{
  "n_kv_head": 2,
  "vocab_size": 32768,
  "activation": "swiglu",
  "norm_eps": 1e-06,
  "positions": "rope",
  "init_std_qkv": 0.0144,
  "weight_decay": 0.031,
  "decay_fraction": 0.595,
  "decay_shape": "linear",
  "final_lr_fraction": 0.0,
  "z_loss": 1e-05,
  "train_tokens": 1401000000
}
Each number is 50 + 10 x the weight over its row's rms, rounded and kept within 0 to 99. Layers, rows and columns count from 0. The size before them is the row's rms in percent of the matrix's.

# layer 6 attention query, 512x512, rms 0.137, rows 281-285,345-349,408-413,472-476, columns 0-127
097:66 37 67 49 60 41 52 26 55 53 39 36 58 47 41 42 55 64 48 36 71 37 51 53 42 54 35 51 29 57 77 70 42 39 45 58 54 56 44 45 49 67 47 43 39 35 68 40 53 61 44 75 41 61 39 51 52 47 69 49 49 41 40 55 60 50 40 41 46 37 46 58 41 58 47 45 66 53 47 50 49 43 58 52 48 48 54 55 50 26 48 64 35 46 59 44 46 54 33 30 65 38 50 43 40 40 56 44 57 28 49 63 46 59 47 68 53 50 68 46 47 60 41 52 44 56 57 43
109:56 69 59 42 51 38 46 56 46 45 55 52 56 64 44 65 36 66 47 52 66 47 58 53 36 47 53 60 46 65 61 58 51 59 58 42 55 42 41 53 61 45 61 46 36 42 68 40 55 36 53 62 47 47 42 57 71 53 60 58 42 45 40 51 50 63 41 46 48 50 56 43 61 48 37 51 46 50 42 53 45 56 52 46 51 48 38 53 35 45 44 50 48 49 49 52 59 50 57 66 53 49 49 38 54 59 60 51 68 60 42 58 51 60 46 74 41 42 39 60 42 45 65 44 45 41 49 40
100:46 51 56 49 22 43 50 38 43 40 45 61 57 65 65 54 58 55 40 57 44 67 48 45 47 32 42 43 59 45 50 35 57 62 49 63 49 59 59 62 40 39 39 31 50 60 66 33 33 52 56 57 37 38 52 63 36 57 49 64 44 67 74 52 59 46 37 64 48 57 25 41 60 49 27 54 44 53 38 38 49 49 48 47 59 49 51 64 37 48 52 55 50 55 69 54 46 53 54 61 24 38 46 43 52 33 47 51 59 40 54 41 57 70 52 63 56 34 56 59 53 38 61 38 53 48 47 50
097:47 61 55 44 46 37 36 43 60 38 53 55 54 50 37 67 41 56 71 52 56 57 56 62 39 28 39 49 34 45 49 66 54 36 58 42 47 32 49 43 50 52 38 55 51 35 53 54 69 66 47 65 52 61 37 60 54 49 72 47 54 57 56 55 53 38 56 23 36 37 43 58 49 58 48 39 68 47 32 42 47 48 60 44 40 54 51 47 50 41 39 39 40 62 42 39 59 43 38 50 42 57 46 48 69 51 54 37 57 46 29 53 45 62 46 43 44 45 44 69 43 53 42 64 55 50 25 32
092:40 32 44 48 54 58 51 63 59 42 45 61 55 72 68 42 48 36 48 63 53 66 56 59 38 37 40 45 46 54 60 45 57 52 53 46 52 52 32 35 48 41 38 51 58 66 58 37 60 47 55 53 56 36 57 51 35 52 43 37 57 57 69 58 52 34 70 67 58 44 32 55 41 46 38 47 63 58 42 54 44 49 68 39 57 47 46 49 47 61 61 45 45 48 66 51 58 36 57 73 41 30 42 59 44 40 55 45 61 60 63 52 56 58 57 46 67 42 50 44 60 34 53 44 42 55 54 62
123:62 60 53 41 64 54 56 53 54 47 62 34 52 36 63 65 82 50 31 46 64 59 55 41 50 40 50 58 56 35 73 69 58 44 51 33 71 30 34 52 39 53 46 40 58 59 49 32 53 43 55 45 46 51 38 59 43 40 56 47 60 40 45 55 44 54 48 35 56 35 37 43 59 45 41 53 62 67 39 39 20 52 50 55 47 38 57 43 50 35 35 36 54 55 54 45 39 40 50 53 57 49 46 34 59 57 60 41 56 40 51 63 42 47 50 54 68 68 37 54 61 52 65 44 46 58 48 54
120:62 51 46 43 50 46 60 55 46 64 60 32 38 45 60 62 35 37 39 50 68 54 52 51 39 46 48 53 51 48 49 57 48 51 54 56 57 49 65 45 45 52 61 49 55 48 30 56 45 62 66 59 53 42 38 40 53 52 45 43 44 36 44 46 66 49 46 49 61 52 48 45 37 69 48 47 31 46 63 53 49 53 41 42 44 42 48 27 53 50 31 55 51 37 60 50 44 52 35 54 52 52 41 62 56 63 59 49 45 61 60 64 64 47 45 43 55 30 36 54 49 55 49 57 28 56 62 41
126:33 66 53 62 51 39 57 31 54 40 49 65 41 34 45 42 52 31 54 52 46 59 38 42 66 53 54 53 47 54 46 57 60 36 72 46 48 56 33 54 46 52 41 63 57 52 39 55 30 57 38 39 44 44 46 45 32 63 40 45 49 69 49 50 66 51 48 50 40 63 55 61 51 58 62 81 24 69 69 47 38 45 50 65 60 61 52 35 35 53 55 66 68 43 53 45 60 45 66 62 57 40 50 39 50 67 53 31 62 56 46 41 48 61 82 63 58 44 46 68 50 64 43 64 62 53 46 49
118:38 54 58 44 55 33 51 59 64 51 38 29 41 36 45 51 56 55 67 44 43 46 60 49 47 59 50 61 44 57 61 46 48 70 41 51 32 58 53 51 42 61 49 42 42 35 50 41 46 36 46 72 52 52 41 43 68 71 54 36 69 55 44 66 41 50 41 46 58 55 55 67 47 56 42 40 70 63 45 35 44 49 35 52 56 52 34 58 49 42 50 48 36 61 45 58 53 75 62 54 53 57 47 46 51 49 61 45 59 47 61 41 36 57 54 54 57 50 54 57 55 46 38 52 49 59 40 56
127:49 45 54 40 59 36 54 47 48 51 47 56 40 63 31 55 57 38 60 26 41 62 31 58 39 58 48 54 28 70 52 66 51 32 57 59 53 71 43 30 36 52 47 42 42 54 69 49 68 56 49 39 56 39 37 42 35 50 78 70 56 62 36 42 40 43 54 54 49 34 51 58 32 44 44 28 50 54 52 62 44 50 63 56 40 40 51 43 43 59 51 68 48 64 52 37 51 45 42 45 72 30 37 44 47 58 43 42 49 53 51 55 37 71 47 36 60 43 60 43 42 42 51 55 39 60 51 41
108:42 44 55 37 39 46 36 34 52 45 59 67 37 56 53 59 61 53 42 72 19 31 52 44 57 58 54 45 42 54 35 33 44 59 55 48 58 46 47 49 54 51 44 48 61 51 59 56 56 45 42 39 51 68 54 49 59 40 54 80 46 63 52 52 63 64 38 48 54 49 61 47 41 43 50 61 71 50 59 58 35 53 55 47 58 42 49 54 44 39 53 46 59 60 42 48 63 58 48 51 45 29 53 58 41 47 49 54 70 70 35 39 37 58 50 49 34 59 60 48 47 41 38 47 57 58 50 34
115:55 47 54 47 61 44 35 54 41 40 49 55 45 49 37 48 38 56 45 48 51 46 43 39 45 54 55 52 47 41 64 45 57 51 24 40 46 51 55 35 59 43 46 49 43 67 44 46 52 51 45 49 53 40 37 44 62 56 57 47 48 30 39 60 38 41 44 42 59 50 37 68 52 47 30 54 65 58 61 33 32 46 60 44 42 45 51 40 40 47 52 27 55 57 26 43 47 56 41 38 42 51 52 64 59 66 53 39 49 50 56 50 61 22 34 59 57 61 46 44 68 40 61 37 46 46 71 61
122:59 51 55 32 52 37 57 46 42 68 48 57 34 43 65 55 49 36 35 82 50 53 34 37 40 55 59 44 51 57 43 39 46 58 47 61 45 71 46 46 46 52 40 62 63 46 37 54 48 69 68 51 44 58 52 53 45 46 29 58 45 49 51 41 58 46 52 59 54 47 52 27 37 49 53 40 27 56 75 57 62 42 45 40 51 33 62 33 55 55 43 61 55 43 76 42 45 45 68 41 35 32 44 46 63 34 30 52 48 52 33 43 44 66 50 38 55 49 55 30 54 54 35 53 42 69 53 50
099:50 37 60 41 40 72 60 44 53 41 41 69 41 67 33 38 67 51 60 62 31 36 44 58 52 28 70 49 37 50 48 49 49 49 47 52 42 52 52 43 48 74 43 64 34 30 23 57 59 45 49 42 50 60 50 63 45 48 49 43 45 61 38 47 57 45 44 59 45 38 43 54 43 58 66 62 49 40 51 54 57 51 41 49 41 46 46 43 59 48 55 59 60 45 26 41 48 39 54 46 32 50 59 44 46 79 55 38 45 38 30 39 53 50 67 61 54 61 38 49 36 63 53 37 62 44 39 55
105:48 52 43 38 61 27 35 46 48 60 42 33 61 33 46 41 47 52 52 48 53 53 59 45 56 65 46 40 66 47 62 52 33 35 39 55 33 42 50 52 51 44 60 49 38 34 61 46 47 61 62 45 55 45 49 44 55 48 44 53 68 36 67 56 45 31 55 54 47 70 40 52 55 35 44 33 52 59 55 38 37 49 29 51 50 60 41 76 50 53 54 28 54 51 39 62 65 51 42 42 76 25 60 46 60 52 48 54 57 58 35 33 54 27 44 38 64 11 53 62 51 57 38 38 35 53 52 50
100:42 66 41 42 43 49 48 52 49 45 47 48 54 65 34 65 66 46 47 60 60 45 27 70 40 45 33 56 56 74 52 48 47 49 57 50 56 51 41 62 17 67 53 38 46 51 45 52 62 49 62 52 55 50 56 51 42 43 60 56 52 50 50 28 48 34 47 63 62 40 60 56 58 67 52 38 55 41 41 45 44 42 56 36 60 50 59 37 62 73 51 53 45 60 35 65 61 63 48 53 50 57 61 44 66 63 50 52 50 54 58 47 44 58 50 47 50 45 50 48 49 42 52 66 42 45 45 50
090:33 35 40 39 48 53 40 46 53 51 32 52 51 58 30 48 76 56 55 50 42 41 54 54 45 55 53 42 54 58 53 62 43 47 49 50 51 48 24 49 64 66 58 41 46 45 51 60 62 52 52 48 69 62 36 28 43 47 56 55 49 55 54 65 46 68 49 41 43 23 47 62 51 48 54 53 80 60 67 51 48 48 34 62 68 48 44 47 27 37 68 38 38 41 27 55 62 60 64 55 59 33 45 52 46 54 59 61 64 61 58 44 39 47 43 56 50 45 60 48 45 45 57 52 57 51 52 39
087:56 40 60 38 68 58 47 50 38 63 35 48 53 61 53 47 46 59 59 33 58 16 35 63 42 51 34 47 41 47 63 57 58 25 57 31 54 41 55 38 46 62 33 38 47 46 59 37 59 42 58 53 49 35 30 30 51 38 59 54 57 30 59 65 32 62 61 37 56 33 57 46 56 40 28 50 77 64 55 48 46 64 66 60 56 24 35 43 38 29 46 53 42 50 54 60 50 47 47 58 51 47 41 50 44 48 63 47 60 32 63 59 51 38 33 47 63 51 59 50 43 61 52 52 45 69 69 41
089:68 60 52 40 48 50 58 48 49 67 49 53 37 45 52 52 40 40 46 45 52 65 51 51 48 71 42 51 59 53 56 74 57 69 47 53 62 45 38 36 54 36 54 55 38 53 49 45 54 63 48 49 27 35 51 35 65 62 48 50 51 57 38 41 45 39 52 70 48 41 35 44 37 53 50 63 52 35 55 64 47 62 76 59 36 33 55 37 68 41 56 46 51 33 56 36 68 47 42 51 52 59 46 45 57 54 47 42 44 61 51 48 64 54 37 42 51 44 47 59 40 54 57 33 30 45 56 55
094:47 41 40 63 54 37 64 40 57 51 46 42 51 42 46 62 71 60 55 50 36 53 54 47 61 74 68 39 34 66 57 38 45 58 51 49 42 55 49 58 52 45 54 66 50 51 46 48 52 48 54 50 45 39 58 47 45 62 45 36 48 62 41 48 65 58 42 49 43 49 47 45 43 54 59 63 32 53 55 53 47 46 45 56 62 66 55 54 50 60 60 57 32 60 54 51 56 68 53 56 59 21 48 56 52 69 49 49 59 43 46 49 55 56 58 46 28 36 55 55 40 50 53 46 54 31 45 48
108:63 72 75 44 59 46 52 52 58 55 41 50 58 40 49 54 67 62 43 43 38 36 56 51 31 46 48 43 51 54 48 51 53 40 28 62 44 42 48 52 55 74 39 35 52 35 46 45 59 55 43 70 52 60 51 26 70 47 53 44 62 42 52 70 41 42 54 60 53 57 58 58 31 55 48 59 69 57 59 56 48 55 58 70 60 29 36 53 35 43 50 50 47 60 38 59 60 57 61 57 54 71 52 40 49 64 50 44 53 45 43 44 31 65 49 56 66 65 44 51 42 57 40 46 58 56 36 40
# layer 6 attention key, 128x512, rms 0.11, rows 88-92, columns 0-127
111:61 60 62 44 61 36 37 51 53 30 51 56 64 46 69 52 47 52 46 55 66 54 47 50 35 52 53 51 48 55 43 69 58 40 44 64 48 44 42 41 35 61 41 43 54 44 72 42 58 37 44 55 43 53 64 48 53 37 51 68 56 53 50 46 53 68 66 59 60 58 44 52 63 31 45 46 34 70 51 38 46 43 68 67 48 47 44 39 50 50 66 54 56 64 60 48 54 49 68 43 38 64 32 49 57 39 53 57 44 40 39 48 48 74 62 42 58 39 48 33 59 54 45 45 42 36 42 26
091:43 46 59 60 48 47 32 53 42 56 42 34 51 34 61 53 64 31 43 50 52 54 30 58 52 49 45 49 49 50 37 58 46 61 44 46 46 42 52 28 54 34 46 57 44 45 48 39 65 47 59 51 56 34 41 60 46 66 57 46 40 53 31 61 32 47 60 51 31 36 38 56 51 50 39 35 53 43 77 39 54 40 34 46 46 46 58 45 48 45 56 42 40 52 44 32 47 25 63 39 37 38 39 47 56 34 48 37 39 58 44 55 48 55 40 70 66 55 61 63 55 37 41 39 41 47 62 56
102:58 55 56 38 52 46 54 40 38 48 37 45 56 33 49 55 52 55 71 39 54 39 42 62 38 49 35 31 54 63 58 49 65 44 43 20 46 63 56 47 51 43 49 58 46 36 51 40 75 67 54 43 39 45 50 44 31 56 50 55 44 55 23 77 65 66 35 70 42 52 63 48 60 40 75 51 59 42 57 62 43 57 64 39 55 50 60 41 49 52 68 80 44 58 54 49 41 38 50 27 38 56 65 72 61 45 42 48 45 30 63 58 39 51 46 42 49 55 65 77 39 56 50 52 53 53 46 47
113:47 45 42 48 38 47 68 49 53 61 37 31 49 72 54 41 61 41 29 50 47 57 60 44 61 55 48 48 48 52 52 33 29 49 45 62 47 45 56 58 42 62 57 55 55 52 44 43 43 58 31 56 35 62 33 44 63 44 39 42 46 50 65 44 54 36 26 68 68 59 52 43 31 38 37 40 44 50 34 41 45 62 30 41 43 43 33 70 55 56 35 65 42 61 53 58 37 50 49 62 61 40 41 56 33 59 57 57 58 58 60 55 41 50 41 20 35 63 54 46 52 57 58 44 66 71 62 60
111:74 36 54 56 43 60 53 41 42 58 62 53 61 38 65 48 49 54 52 41 44 61 53 45 41 48 61 49 43 51 56 38 48 42 54 66 48 43 53 58 59 52 24 34 50 46 51 56 29 53 45 38 49 48 50 49 35 42 47 56 43 43 54 48 54 40 58 56 62 60 43 49 49 54 39 60 25 60 47 51 57 37 59 49 41 62 46 28 56 48 42 63 49 53 49 54 49 51 56 33 54 43 73 64 63 47 47 62 39 30 54 72 40 64 58 41 56 37 73 52 48 58 44 30 54 40 46 49